Weights of a small GPT-style language model, trained from scratch on English Wikipedia.
Size: 8 heads of 32, 8.13M parameters.
Each number is 128 + 24 x the weight over its row's rms, rounded and kept within 0 to 255. Layers, rows and columns count from 0. The size above them is the row's rms in percent of the matrix's.

# layer 3 MLP up, 1024x256, rms 0.136, rows 860-912, columns 0-63
size [ 90  98 106  95 109  94  98  97  93  90 105 100  97 101 101 102  93 100  85 108  89 101 104 102  99  83 106 105 100  93 104  99  94 104  91 106 104  96  99  97 101 101 117 104 101 106  98  85 110 101 102 106 107]
[[121 147 163 168 142 132 111 157 121 123 189 112 126 144  93 123 141 135 136  84 146 163 159  99 139 125 149 116 136 116 149 107 135 115 135 137 144 129 178 147 117 162 127 155 127 102 104 111 104 126 133 123 119 150 147 129 117 106 136  97 141 149 161 141]
 [127 124 160 122  96 119  97 144 120 154 116 135 123 147 137 107 136 104 117 162 113  81 156 112 126 139  75  68 157 102 159 182 119 136 177 130 100 140 151 155 136 141 177 144 107 125 167 113  88 128 138 125 138  77 137 125 151  94 156  80 127 115 110 112]
 [149 110 147 158 100 111 117 134 100 131 176 131 116 110 147  89 147 130 123 125 127 121 138 156 122 129 118 142 134 182 161 135 129 136  96 138 142 127 131 128  96 112 152 168  91 144 130 134 157 120 146 125 184 134  70 144 107 120 129  97  90 122 130 144]
 [139 111 128 129 105 130 145 134 113 164 107 137 113 111 107 126 146 148 144  81 124 111 136 133 110 160  95 138 130 179 141 117 130 109 116 131 175 154 174 127 103 121 109 164 182 129 152 151 106  80 117 112 151 135 143 120 131 168  94 176 126 152  99 135]
 [ 94 131 113 123 111 142 129 111 102 142  90 100 114 108 147 123 122 124 143  95 128 129 136 127 173 182  93 156  77 141 119 158 125 100 136 135  92  77  98 150  85 110 169  97  90 122  96 131 142 120 151 124  55 139 123 106 120 154 129 172 137 108 134 139]
 [111 124 142 129 113 125  93 125 144 161 144 113 151 145 119 101 152 112 115 152  81 103 136 120 141 127 113 159 166 136 102 100 142 154 117 110 154 113  91 152 168 127 132 131 133 144 153 126 115 110 136 116 157 114 139 190  94  75 130 144 133 134 139 154]
 [ 73 157 134 105  89 128 102 139 108 121 112 107 157 147 127 120 163 134 113 122 147  97 126  94 146 136  80 143 141 124 114 124 157 146 111 151 157 137 102 146 142 107 160 129 137 156 149 136 113 120 160 152 113 129 115 113 139 121  81 126  96  77 133 167]
 [ 96  87 102 136 139 121  74 153 147 143  80 126 139  96 125  68 131 113 126  66 115 106 132 135 129 107 152 125 125 138 124 147 140 130  93 141 147  99 148 158 131 109  95 118 131 130 194 129 153 131 129  97 153  85 160 137 140 122 162 120 122 163  74 127]
 [138 145  98 124  70 131 147 116 156 100 118 112 101 128 130 156 125 113 115 121 141 142  87 131 104  97 129 133 109 122 174 104 142 126 144 146 152  90 130 137 151 103 149 149 130 146 106 124 143 119 153 144 170  88 128 131 157 166 151 111 134 133 100 155]
 [147 119 100 149  91 136 149  79 154 155 162 133 161 109  90 138 126 107 126 120 169 162 124 136 107 114 123 121 149  79 112 119 101 134  87 157 115 177 141  98 105 101 125  94 149 120 158 133  87 140 113 124  73 144 158 108 151 147 193 106 113 167 104 107]
 [157 110 126 116 132 118 146 100 154 116 173 105 126 110 155 113 146 134 138 175 110 138 114 146 167 150 136 155 157  95 132 134 146 101 136 126 123  94 158 175 113 175 106 141 176 133 126  84 127 141  85 131 113 132 114 135 110 116 152 174 108  92 109 115]
 [111 140 135 111 131 116 117 144 109 139 131 137 132 140  89 117 118 140 113 135 126 147  76 151  91 151 118 120 118 130 133  92 121 112 118 104 131 127 108 143 117  99 145 170 134 127 174 132 164 123 131 102 172 146 149 105 163 109 148 125 136 184 163 114]
 [141 102 134  97 153 127 120 157 119 130 171 158 144 114 138 151 135 127 118 111 138 108 138 155 150 160 128 120  53  97 133 147 118 137  92  98 105 139 113  93 157 156 142 138 103 128 133 135 149 127  88 112 101 156  95 131 168 170 104 144 123 114 176 115]
 [145 120 122 138 108 115 138 136 150 136 142 139 139 102 134 135 140 152 127 146 120 114  94 132 103 124 183 109 101 110 127 113 159 144 107 146 129 144 188 136  72 131 133 140  89 124 118 137 150 108  98 157 125  92 116 162 156 131 138 155  93 110 119 140]
 [101 173 117 120 100 129 142 119 143 103 144 144 208 120 152 151 107 121 125 143 123  90  97 153  93 112 141 146 108 169 123 157 110 135 144 115 124 143 123 145 163 100  98  73  95  99 128 169  92  98 134 155 104 109 126 140 132 136 118 154 149 158 131 100]
 [101 122 120  95 137 151 132 141 147 183 128 136 125 100 141 105 111 109 120 128  92 147  88 168 162 115 143 175 172  80 121 149 118 138 147  97 155 109  92  68  87 127 107 144  91  98 128 110 108 128 156 158 156 112  96 148 120 159 145 124 141 131 100 114]
 [129 100 122  90  98 100 118 147 189 122 117 152 120 148 129 129 120 117 111 133 101 145 102 140 170 125  91 139 135 131 105 128 119 127 150 204 131 115 128  69 122 121 150 144 135 115 143 148 129 108 169 138 171 164 116 136 122  82 128 145 141 128 200 114]
 [139 105 109 136 167 166 114 126 138 177 116 184 134  99  89 115 129 120 123 156 205 123 132 125 160 103 188 113  74 113 106 168 107 121 129 130 175 127 113  99 121 160 109 124  94 112 136 129 142  71 109 108  90 159  92 132 167  81 124 133 140 104 143 156]
 [140 120 150 125  78 119 127 128 109 167  93 144 141 138 138 133 143 132 126 151 135 141  92 140 109 152  69 166 156 110 125 106  93 124 127 108 109 134 156 159  84 162 169  95 109 128 131 121  75 133 124 108  95 136 139  88 126 163 132 150 115 130  84 161]
 [146  87 102 167 154 138 163 133  62  83  90 142 113 140 137 115 141 175 137 133 156 145 139  89 166 131 117 108  97 135 132 126  89 117 156 139 107 181 156 147 126  51 157 160 146  92 120 173 160 124  51 162 109 168 121 145 120 140 120 159 122 120 113 107]
 [ 87 118 136 163 138 185 108 171 155 143  98  81 117 146  81 117 124 108  94 104 129 128  76 127 151  98 124 110 150 114 130  88 105 145 137  63 133 150 112 133 104 149 142 118 148 140 148  85 104 127 152 100 174 148 171 151 130 105  99 122 120 130 152 160]
 [176 102 123 152 113  87 154 105 140 108 141 100 163 100 142 147 120 113 119 135  68  96 144 199  79 113 149 141 133 126 101 117 107 114  98 146 100 139 124 118  99 142 102 153 130 124 110 156 108 178 141 149 117 169 106 127  74 139 115 148  78 151 126 134]
 [129 103 145 135 142 177 120 153 123 131  97 122 119 104 128 132 174 138 210 185 143  99 140 124 131 124 140 117 147 155 135 121 140 106 106 101 143  90 142 110 119 118 146 132  98 101 116 130 129 105 127 128 131 187 130 134 128 135 142 107 126 127 121  99]
 [122 130 124 136 147 100 118 126 196 137 103 125 157 131 138  89 125 126 157 137 110 127  80 145 131 101 127  92 138  51 115 117 163 114 133  99 128  98 120 121  88 141 135 106  89 100 149 151 103 154 142  92 131 120 121 126 137 106 163 105  83 167 107 150]
 [147 109 144 165 147 123 123 149 146 123 146 121 128 122 153 105 118 156 104 130 157  94 109 136 147 119 108 135 141 114 126  94 115 133 154 108 123 138 158  95 152 171  92 183 123 131 110 182 123  95 119 137 126  98 214 108 136 151 161  85 145 159 110  84]
 [132 141 140 139  85 125 108 176 104 122 129 156 163  97 120  81 146 142  93 181 104 100 136 164 135 164  85 158 100 107 105 161 127 119 103 143 117 127 119 109 102 148 141 100 118  97 147  99  73 166 199 131 120 110 147 133 127 139 125 130 163 113 115 159]
 [108 140 118 113  82 143 126 169 129 127 118 132 149  89 103 101 120 158 109 126 157 142 162 118 123 135 118 147  88 166  99 143 119 135 124 134  98  95 115 146 153 123 142 122 148 169  96 139 160 149 154 167 130 193 134 112 113 190 121 153 103 117  96 141]
 [148  97 124 141 162 140 123 118 147 114 127 133 115 109 122 127  95  97  77 116 109 192 117 107 111 116 105 149 103 109 148 125 111 137 137  91  96 131 152 139 128 172 154 133 102 117 148 119 150 115 123 131 148 147 152 140  79 138 168 172 104 137 123 110]
 [103  84 132 136 118 141 138  71 134 135 164 163 103 106 160 121 145 121 127 112 157 138 130 141 138 141 115 124 109 118 108 151 136 103 105 178 139 155  93  97 125 127  92 196 101 148 128 154 121 109 174 164 115 128 149 123 161  95 163 146 155 122 128 136]
 [177 111 122 118 129 130 153 110 115 146 100 112 133 122 127 145 139 149 147 132 166 148 109 152 170  91 134 104 134 103 130  89 166 152 172 147 118 155 111 120 126 143 134 132 113 128 118 137  86 112 134 154 132 143 141  98 135 145 112 153 151 132 109 101]
 [102 117 113 145 107 155 105 127 123 145 125 146 153 119 107 113 134 137 158 128 121 159  81 146 141 105 119  77 155 117 115 135 101  99 121 124 148 146 118 122 104 112 122 122 125 138 135 142 118  93 128 141 112  94 102 137 141 128 152 108 171 136 126 146]
 [ 68 135 129 157 129 109 131 128 166  96  97 143 112 114 106 156  99 132  89 192 131 100 152 101 136 134 129 108 120 110 148 139  93 179 139 140 124 115 136  67 122 156 133 175 119 112 123 110 132 156 174 116 148 116 114 125 151 124 167 156 168 138 113 143]
 [ 69 141 106  83 149 149 100 100  73 131 123 156 139 126 127 133 111 137 114 123 137 149 118 109 135 103 161 137 139 112 140 126 114 121 114 163 125 162 164 108 103 146 138 111 121 118 102  64 134 132 176  82 127 144 134 184 151 146 155 132 101 101 160 137]
 [145 175 119 108 143  84 130 119  61 130 131 125 191 122 114 156 122 156 136 151 132 122 115 115 126 124 118 130 126 115 126 118 111 106 108 141 149  79 127  96 120  99 128 124 129 121 119 113  88 104 153 136  96 121 117 143 171 156 133 169 163 118 113 147]
 [139 117 105 132 143 116 129 169 138 116  87 136 121 133 122 127 110 118 125 124  95 139 108 135 115 109 145  37 101 130 162 136 134 104 133  94  75 125 139  98 128 116 153 113 153 103 120 100 144  80 172 148 165  79 172 110 179 161 136 104  75 126 142 100]
 [139 123 132 131 136 138  96 156 130 126  95 172  79 148 117 172 174 140 188 110 166 147  96 145 121 113 100 130 154 126 145 118 115 133 126 121 146  82 182 157 110 109 131 168 137 148 113 136 166 135 125 126 143 107 101 142 133 143 113 108 138 163 140 105]
 [111 116 189 134 123 105 139 102 121 133 115 113 130 112 104 107 118  95 123 110 117 121 122 148 142 136 120  90 114 110 149 149 134 159 135 124 133  98 181 164 114 136 152 140 147 101 130  92 188  92 127 145 123 123  86 110 132 162 133 111 150 136 103 114]
 [113  93  88 127 101 161 173 106 131 136 108 115  68 137 115 101 141 128 125 101 109 106  83 137 140 142  69 104 173 107 149 135 141 121 164 135 119 134 128 136 134 135 104 181 125 146 131 139 147 117 120 133 160 121 164 142 127 143  84 139  98 122 140 114]
 [114 101 162 162 124 110 154 142  96 117 127 119 128  80 113  97 134 143 117 110  78 145 112 146 102 131 136  83 145 158 165 141 104 133 139 145 148 158 146 125 109 132 103 138 136 174 152 115 170  99 153 148 111 137 124 185 115 124 114 118 176  96 136 130]
 [121 117 155 139 122 134 122 118 119  89  79 111  94  87 123 118 154 139 150  94 130 128 116 116 139 124 173 102  94 117 145 103 101 160 118 181 125  75 116  90 119 122 135 142 127  99 127 123 122 108 152 149  91 138 156 108 146 154 110 130 145 122 127 107]
 [135 102 159  76 134  98  86 125 143 145 167 159 149  95 154 106 147 116 142 128 110 123  79 132  80 118 180 138 146 114 125 135 131  93 110 101 121 151 148 128  82 168  75 128  97  99 146 164 120 107 138 112 141  98 122 103 131 153 102 128 111 165 168 149]
 [101 162 139 157 129 114  94 105 150 145 174 125 109 127 123 118 115 101 160 125 119 156 139 124 128 147 127 205 101 131 126 136 123 117 117 174 132 123 145  96 143 123 100 118 137 158 136 133 155 133 102 104 129 157  75 107 126 150 137  99 110 159 137 152]
 [ 99 119 116 149 134 113 109 110 124 118 104 153  87 140  61 134 100 159 132 125 128 117 118 130  96 126 132 182 127 140 126 100  94 135 151 103 122  89 116 134 115 146 114 138 143 135 141 127 138  99 110  86 142 107 111 175 118 138 186 109 106 126 131 136]
 [155 120 131 104 126 158 150 109  98 144 142 100 155 132 133 139  86 102 108  83  94 131  97 120 135  79 135 168 116 161 124 113 105 119 116 129 113 103 166 134 115  95 119 186 137 163 108 107 135 130 156 142 111 137 122 150 126 113 165 155 149 109 114 121]
 [104 164 137 127 143  96 102 138 127 142 126 162 157 116  98 132 132 136  96 115 114 140 144 177 126 151 139  94 150 133 129 143 116 132 112 197 188 131 134 137 118 150 162  81 130 119 147 139  74 163 140 139 127 117 146 153  95 175 172 149 146 162 163 146]
 [121  99  76 172 153 146 125 134 129 100 149 151 137  96 146 103 154 117 113  92 118 151 118 157  96  65 129 107 146 146 136 145 125 129 120 165 122 133 140 154 130 190 127 123 136 117  75 112 128 120 119 122 111 149 115 148 135 163  95 149  88 111 108  97]
 [129 156 112 139  80 106 142 104 162 107 109 149 120 127 132 169 122 136 108 143 125 115 111 132 135 136 100 118 152 121  95 121 145 110 131 157  87 112 156 116  91 149 122 134 143 137  83 120 177 123 152 113 147  90 143 132 124 149 141 200 144 135 124 150]
 [ 98 125 112 155 160 151 133 143 150 190  86 125 160  79 168 123 137 174 145 158 112 124  97 138 108 136 155  91 121  76 151 173 130 127 129 147  90 107 135  99  73 132 137 135 124 107 132 120 140  86 108  83 163 142 153  97 180 145  94 131 137 136 161 136]
 [168 111 110 136  91 106 121 115 140  97 138 142 107  67 116 126 106 117 118  85 148 128 168 123 137 117 125 118 152 114 158 132 183 122 119 138 123 114 109 137 117 172  95 119 170 120 163 155 145 132 155 169  79 166 105 121 127 136 161 157 145 148 108  86]
 [164 117 134 126 154 147 169 111 100 110 126  84 122 114 110 155 163 121 110  89 141 123 123 138 102 109 128 113 147 130 121 139 134 129 123  92 119 150 137 110 123 114  98 141 127 148 143 141 113 100 142 106 167 112 125 125 123 118 129 123 125 118 152 143]
 [136  89 138 154  97 106 105 138 138 108  99 138 127  89 140 143 128 152 149 114 157 143 146 166 143 176 126 111 122 125  63 133  87  64 167 152 111 134  95 128 115 109 145 160 166 117 143  92 132  92 128 130  94 148 100 153 128 105 144 106 109 106 132 125]
 [133 146 116 100 112 101 130 156 117 133 133  89 153 121 152  80 130 140 192 132 142 127 149 131 128 136 127 107 154 111 130 106 146 111  92 108 156 124  92 118 100 112 130 124 107 161 163 134 100 137 166 116  99 130 127 101 129 122 139  86 153 121 133 161]
 [131 132 158 128 120 153 147 136 152 127  89 126 118 115 126 142 121 142 143 101 164 157 182 169 155 117 140 114  92 112 143 132 164 144  92 142 158 132 164 126 136 133 144  56  99  93 147 188 149 117  78 105 146 112 114 126 132  51  99 105 146 152 110  75]]
# layer 3 MLP down (transposed), 1024x256, rms 0.103, rows 860-911, columns 0-63
size [ 97  90 102  93 109  93  97 100  96  94  96 106 103  99  98 115  92 107  93  94  91 103  93  98 109  90 103  95  97  93  93 100  98 104  98  97 110  98 106  99 101  94  97 108 104 110 112  95  99 100  91 109]
[[106 182 110 138 116 134 135 118 137 145 126  91 130 130 130 114 146 134 147 113 142 101 159 130 152 103 117 112 100 113 127 115 114 132 146 116 113 139 105 137 126 113 124 148 110  71 127  98  76 153 115 118  75  97  94 141 109 145 144 139 151 126 143  90]
 [160 121 129 171 126 122  97 157 141 109 104 116 160 159 123  87 188  78 132 128 157 101 132 176 133 118 160  88 109 140 109 124 139 138 131  99 128 113 109 126 100 150 130 124 114  98 110 138 113 140 101 120 117  90 172 124 122 114 108 173 102 120 119 104]
 [115 102 113  96 123 111 127 104 146 110 148 162 194 140 113 146  88 116 113 145 137 124 100 123 123 122 104 125 102 139 142 111 156 107 106 121 113  73  97 145 145 109 119 163 127 117 150 148  95 117 105  82 126  61 161  80 123 156 114 142 136 133 111 105]
 [120 155 106 141 107 160 165 171 106 127 135 146 143 128 137 157 126 161 106 166 154 156 150 119 143  92 112 112 140  48 138  97 131  98 204 172  94  87 124 146 150 126 138 104 130 129 110 129 138  98 149 117  87 124 122 119 110 101 143 124  92  93 109  96]
 [125 142 113  85 115 132 132 117 146 116 144 157  79 150 145 118 129 163 169 134 103 109 123  96 140 135 111 135  98 107 123 161 149 124 142 107 119 112  67  78 116 180 114 124  87 119 132 116 122 137  99 117 128 165 106 138 127 150 116 129 101 195  77 119]
 [162 128 113 144  85 143 147 132  92 134  98 106 145 112 110 132 128 147 126  81 171 156 145 161 118 103 131  91 106  68 169 130 134 104 118  89 143 156 157  92 115 119 127 134 165 109 121 166 125  90 160 128 118 131 147 144 121 122 106 123 152  84 124  72]
 [159 130 115 141 124 118 114 145 133 158 145 100 111 114  86 136  76 170 146 101 117 111 165 137 123 114  83 125 140 121 143 140 132  96 117  90 132 116 120 132 141 106 119 181 144 137 112 153  95 129 157 114 154 134 138 116  84 140 121 142 126 139 139 149]
 [128 136 134 135 139 107 101 106 135 134 150 117 109 158 165 157 139 122 136  99  93 145 135 123 128 128 133 131 126 167 165  81 137 108 120 164 153 129 161 138 148 128 195 119 129 141 110 114 124  91 108 116 136 101 104 140 160  47 110 172 130  60 125 124]
 [149 140 132 121 131 129 145 153 114 120 130  97 129 149 123 104 102 144 142 108 115 136 122 133 127 177 191 106 115 154 135 155 157 109 116 114 100 168 120 140 125 135 144 135 149  99 180 140 150 132 148 120 104 128 124 131  85 103 111 150 123 106 147 122]
 [130  97 139 140 174 153 104 155  94 112  99 122 152 155 121 173 122  75 116 113  84 120 163 152  78 126  90 121 130 144 148 149  95 146 149 124  75 107 120 125 130 157 123 141 111 134 130 160 161 124 153 118 134 100  99  92 131 129 110 138 135 147 118 122]
 [ 57 118 160 166 149 137 129 137 108 131 143 164  94  83  95  86 180 111  91  82 150 102 156 129 117 146 123 151 124  93 138 114 152 182 125 135 155 119 141 155 133 147 100 107 105 124 102 114 128 197 117 159 105 157 143 113 134 130 134 110  99 102 111 120]
 [108 159 125 139 148  97 132 122 184 137 103 133  91  82 143 113 140  87 120 124 133 122 141 136 152 102  99 132 134 115 146 169 156 107  86 165 137 126 123 147 106 131 119 153 115  95 126 116 111  99 155 125 145 142 153 115 122 169  72 174 135 118 162 118]
 [111 149 123 106 137 147 114 166 138 122 123 159 121 143 137 145 131 135  96 121 140 127 132 131 139 140 144 129 144  94 163 156 127 114 135 116 116  99 125  88 135 151 167 164 161 152 130 100 125 105 121 131 159  88 103 124 161  81 162  97 127 153 118 118]
 [184 136  57 122 157 103 135 156 145 118  92 108 154 155 110 169 176 106 118 131  51 147 131  93 157 138 152 127 134 153 123 116 153 173 150 170 119 121 102 155 109 110 108 120 155 124 131 105 159 102 155 143 115 137  92 100 158 111 133 135 129 116  90  94]
 [153 111 126  99 142 142 115 111 136 108 112 101 126  94 152 148  85 149 143 120 118 173 133 176 153 126 118 121  99 105 130 167 160 112  71 115 130 134 114 153 114 114 146 133 115 138 141 127 113 119 127 118 120 126 102 113 122  88 145 127 115 149 157 170]
 [ 75 129 140 135 134 161 130 151 173 144 111 144 105 160 113 116 132  88 134 124 121 157 103 117 172 137 120 126 111 145 141 155 157 104 115  82 130 131  91 156 134 125 147  93  96 164 134 164 119 127 141 126 141 127 119 159 136 109 132 140 120 170 143 112]
 [ 98 135 140 112 109 150 155 109  82 142 147 121 155 104 126 177 111 109 119  99 125 122 130 138  95  89 144 165 117 144 137 156 155 122 115 113 163 135 131 136 169 114 145 152 179 101  95 176 156 116 130 111 126 129 166 171 165  87 139 106 147 145 112 172]
 [111 142 145 157 133 124 106 135  72 124 158 127 127 121 158 171 133 140 103  99 118 161  82 105 129 145  85 101 111 156 110 102 166  99 171  94 142 130 110 136 120 114 169 131 137 159 122 111 139 121 126 135 149 130 145 139 112 113 142 114  89 120 115 156]
 [ 79 139 113 154 142 157 174 163 106  87 135 112 156  99 113  74 130 102 178  79 136 163 130  79 130 147 119  58 131 161 107 145 154 134 119 116 106 126 116  86 155 120 165 137 117 106 111 121 119 113 108 102 144 147 141 162  68 140 123 116 178 118 143 134]
 [102 127 166 114 115 150 118 134 174 149 138 190 172 144 117 140 109 151  90 107 100 118  91 164 156 104  83 161 101  75 133 133 146 116 129 104 124 139 101 108  95 100 134  78 169 153 139 128  97 144 150 121 113 134 175  88  86 126 140  84 105 110 158 110]
 [127 113 125 117  94 166 125 107 106 113  74 184  99 184 123 132 109 153 124 150 128 125 156 116  91 167 162 125 130 153 115 116 145 132 114 130 129 155 115 109 126 130 129 121  97 153 128 166 125  97 120 146 145  98  93 120 122 132 163 107 188 126 125 138]
 [139 167 127 167 127 137 123 113 114  87 131 157 130 162 100 146 107 133 113 113 120 143 108 139 145 106 121 143 118 130 146 139 161 127 119 117 110 148 156 110 120  98 119 117 145 124 179 101 138  96  94 105 158  74 157 197 125 139 139 106 143 104  99 117]
 [ 89 135 106 125 142 105 112 143 116 126 169 160 138 122 112 162  78 119 121 146 131 182 169 155 140 126 135 153 104 172 112 131 113 147 172 121  69  63 147 115 116 149 112 120 138 125 145 146 202 131 120 160 130  96 101  94 129 160 179 168 147 150 154  91]
 [ 77 103 117 115 171 117 118 114  78 125 147 112 132 119 126 105 183 134 132  98 100  93 126  90 117 117 125 104 114 134 108 140 138 150 113 115 103 114 126 117  97 131 172 132 148 145  77 171 119  85 127 145 120 111 189 124 122 110 171 103  89  97 125 131]
 [205  94 129  92 139 119  97 114  90 108 124 117  89 103  93 156 101 120 121 110 102 119 174 122 149 108 140 142 147 132 116 133 138  83 111 137 118 110 130  88 107 112 107 134 105 144 126 111 150  99 134 123 121 175 135 108 154 143 115  80  76  98 132 144]
 [131 131 122 129 161 130 124 116 141 197 171 127 115 168 112 143 112 124 113 102 159 147 104  79 103  98 165  93 113 166 113 128 182 123 112 149 142 153 111 150 163 110 119 123 102  71 122 176 146 124 138  89 105 136 111 115 119 131 104 108 147 125 136 110]
 [116 120 127 120 119 131 130 103 152 145 149 142  96 145 105 156 143  86 139 140 121 128 140 143 141 116 125 126 100 111 111 130 127 116 142 159 136 131 142 104 117 136 161  85 117 105 146 124  75 120 126 153 153  77 115 113 147  98 168 122  85 107 147 110]
 [106 140 137 136  73 133  87 117 153 147 108 117 115 149 138 132 131 120 135 114 125 127  74 114  96 150 119 161 146 118 120  96 115 132 112 133 125 138 166 129  83 112 104 124 145 111 131 103 109 147  77 114 133  90  85 109  92 104  79 141 179 131 158 148]
 [138 123 113  98 137 142 137 136 108 139 126 194 120 105  95 128 141 144 127 162 138  98 134 109 169 129  96 115 127 153 166 101 178 114  99 113  97 136 116 118 130 145  88  99 135 146 145 159 122 105 130 100 126 168 116 110 166 146 167 121 166  97  87 176]
 [123 137 131 114  93  96  95 183 183 124  99  95 190  90 118 124  98 111 117 151 141 145 115 110 133 161 116 133 133 145 129 154 129 122 120 143 151  99  87 137 128 172 101 175 118  98 122  86 169 183 124 125 132 148 126 132 147 136 113  83 108 134 149 136]
 [152 141 126 175 160 159 134 106 158 158 185  83 160 115 112  90 121 115  98 103 166 104 120  95 129 112 154 160 150 139 116 119 127 121 139 140 114 113 145  65 129 111 134 155 143 136 114 126 102 128 120  86 159 141 114 114 128 139  73 121 108 127  80 186]
 [170 138 109  92 170 120 139 107 152 108 103 144 162 168 149 139  97 140 109 137 109 141 166 133 127 145 126 122 115 104 121 147 127 107 129 151 128 148 136 118  82 151 115  95 130 142 132 144 100 143 144 124 152 123 136  64  99  66 106 146 134 126 156 142]
 [124 125 135 133 131 127 161 110 140 123  83 114  98 106 103 132 121 116 112 116 164 151 119 168 104 136 112 100 110 105 134 139 113  86 118 105 131 147 127 126 122 142 163 124 118 136 106  89 107 140 160 142 114 119 128 129  94  51 101 124 131  86 115 145]
 [113  97 127 128 140 135 116 105 114 144 157 115 145 129 143 106 129 142 124 131 129 189 139 115 112 145 108 150 126  98 161 123 109 132  79 135 128  55 130 133 163 130 112 128 106  95 109 166 115 119  85 129  97 114 112 173 159 142  73 149 118 142  92 100]
 [139 165 127 141 152 106  98 118 112 159 123 132 118 133 160 105 148  75 129 132 117 148 136 121 146  85 119 138 133 136 104 119 118 117 130 117 117 118 154 132 102 163 117 135 129 147 108 152 118 137 118 104 106 117 109 134 135  74 125 149 117 158 120 127]
 [131 161 146 128 105 179 116 112 170 140  91 117 156 122 133 135 103 105 104 110  84  93 134 121 150 105  78 109  93  91 118 141 118 127 133 137  89 103  98 135 147 111 103 117 144 147  78 127 157 133 138 153 111 168 116 110 104 111 137  79 105  98  71 131]
 [136 138  75 160 125 168 136 140 139 160 107 145 157 107 111 116 110 167 173 146  62  98 110 107 112 147 133 144 117 133 157 162 114 113 101 153 144 101 116 137 122 145 126 128 133 130 130  88 102 111 140 166 151  70 140  98 102 103 135 143 142 132 145 139]
 [151 118 142 101 140 116 122  85 132 168 163 170 123 145 110 152  92 144 119 151 138 114  85 145 128 120 102 126 150  89 109 119 149 153 106 172 107 126 142 135 135 166 158 116 125 111 116 139 120 137 108 107  94 146  72 110 185 125 166 108 151 129 168 140]
 [ 76 125 139 121  91 131 109 118  83 154  99 132  83 147 123 108 123 117 101 132 119 120 116 134 146 123 129 162 125 118 105 126 131 176 121 103 179 156 130  92 131 105 176 125 125 115 120 148 149 142 162 145 127 148  90 102 116  88 129  82 151 123 114 115]
 [142 125 176 152 127 131 104 149 122 129 103 179 118 164  82 149 164 158 121 124 148 158 122 102 143  97 109  96 174 152 131 154 142 127 122 120  92 158 152 111 147 142 144 172 103 128 147 156 142  91  76 121 132 106 118 144 126  98 107 118 165 138 118  97]
 [154 124  78 142 121 132 119 129 112 122 111 132 103 128 114  76 121 118 122 173 103 137 126 140 130 115 132 160 169  79  79 149 161 159 102 119  98 102 107 108 113 127 117  76 156 147 112  71 100 117 135 115 111 110 105 129 119 114 164 120 134 130  98 138]
 [ 83 117 117 135 112 172 129 171 123 125 100  97 160 120 116  95 152 181 141  87 143 137 150 145 173 126 119  91 106  95  94 113  99 132 164 102 112 140 133  98 105 149  60 145 152 101 153 155 131 135 110 113 130 111 128 146 151 142 137 111  99 141 145 115]
 [135 158 141 152 160 158 142 122  76 115 170 116 175 158 150 104 106 105 105 126  74 129  90 122 168 110 138 110 148 138 132 126 152 128 150 124 129 116 166 137 115  75 148 124 118 152 116 156 144 101  82  98 130 137 138 134 120 125 104 135 160 160 137 153]
 [154 119  88 146 138 109 152 154 203 110 144 140 141 136 126  67 136 204 124 116 150  79 143 111  96  93 147 125 141  99 137 118 116 130 145  78 140  93 106 150 112 136 149 126 159 120 108 141 114 142  96 112 141 119 133 138 135 123 111 100  99 155 155 104]
 [132 152 119 123 165 123 112 128  97 143 117 126 125 175 101  66 118 121 114 142 133 125 103 110 121  98  98 136 151 105  88 147 172 114 130 116 147  94 117 140 138 134 137  97 121 121 121 116 139 177  99  74 119 121 134 100 163  89 112 138 118 156  93 116]
 [ 81 142 141  71 141 120  72 105 145  94 117 122 140 100 128 138 107  89  82 155 134 140 162 120  89 170 126 142 127 129 109 156 171 153 128  93 143 167 139 110 116 119 126 117 112 111 129 111  92  99 108 141 125 127 111 127  94 122  88 117 144 135 118  93]
 [141 137 146 127  94 112 151 155 137 150 148 101 105 114 100 101 130 149 159  94 135 127 109 175 132 123 135 109 138 111 137 147 105 112 150  95 166 108 130 133 150 121 137 114 125 141 117 138  77 124  69 124 126 121 103 139 140 103 118  95 133 146 137 154]
 [135 108 122 139 123 122  87 108  85  92 123  84 136 143 165 128  95 121 126 130 127 129 142 151 152 130 133 138  96 108 113 117 119 127 121 100 110 131 136  55 142 130 147  90 101 149 168 176 140 125 164 192 118 132  87 165 146  76 144  77 135  82 139 113]
 [124 155 107 150 114 114 134 154 128 141 114 135 101  94 122 106 142 131 120  71 141 120 131 117  57 181 134 138 147 148 104 124 108 122 123 115 131 133 163 138 117 129 102 148 101 144 135 170 108 106  97 152 104 131 139 180  96 128 139 116 156 138 105 162]
 [107 160 111 104 123 126  83 133 112 140 126 125 180 161 128 163 152  65  90 136 119  74 147 120 133 141 115 167 124 125 137  92 146 134 137 100 159 108 167 151  91  85 104 120 145 118 135 180 126 138 163 100 105 144 102 140 133 145 102 127 151 162 162  51]
 [131 148 110 152 134 138 136 154 113  95 164 136 153 117 117  87 125 107  88 128 140 176 102 118 118  79  98 152 101  86  88 108  93 107 164 116 120 113 125 163 130 116 148 110 211 132 141 111 137 118 158 148 163 104 159 185 175  79 142 144  85 148 119 148]
 [144 115 133 138 155 131  87 155  86  96 125 127  95 171 155 152 104 138 109 160 131 133 176 163 118 102 152 159 151 150 132  92  87 119  88 163 156 144 133 102 145 173 119 138 115 152 134 168 126 122 131 149 130 101 103 122 132 120 120 125 171 118 162 136]]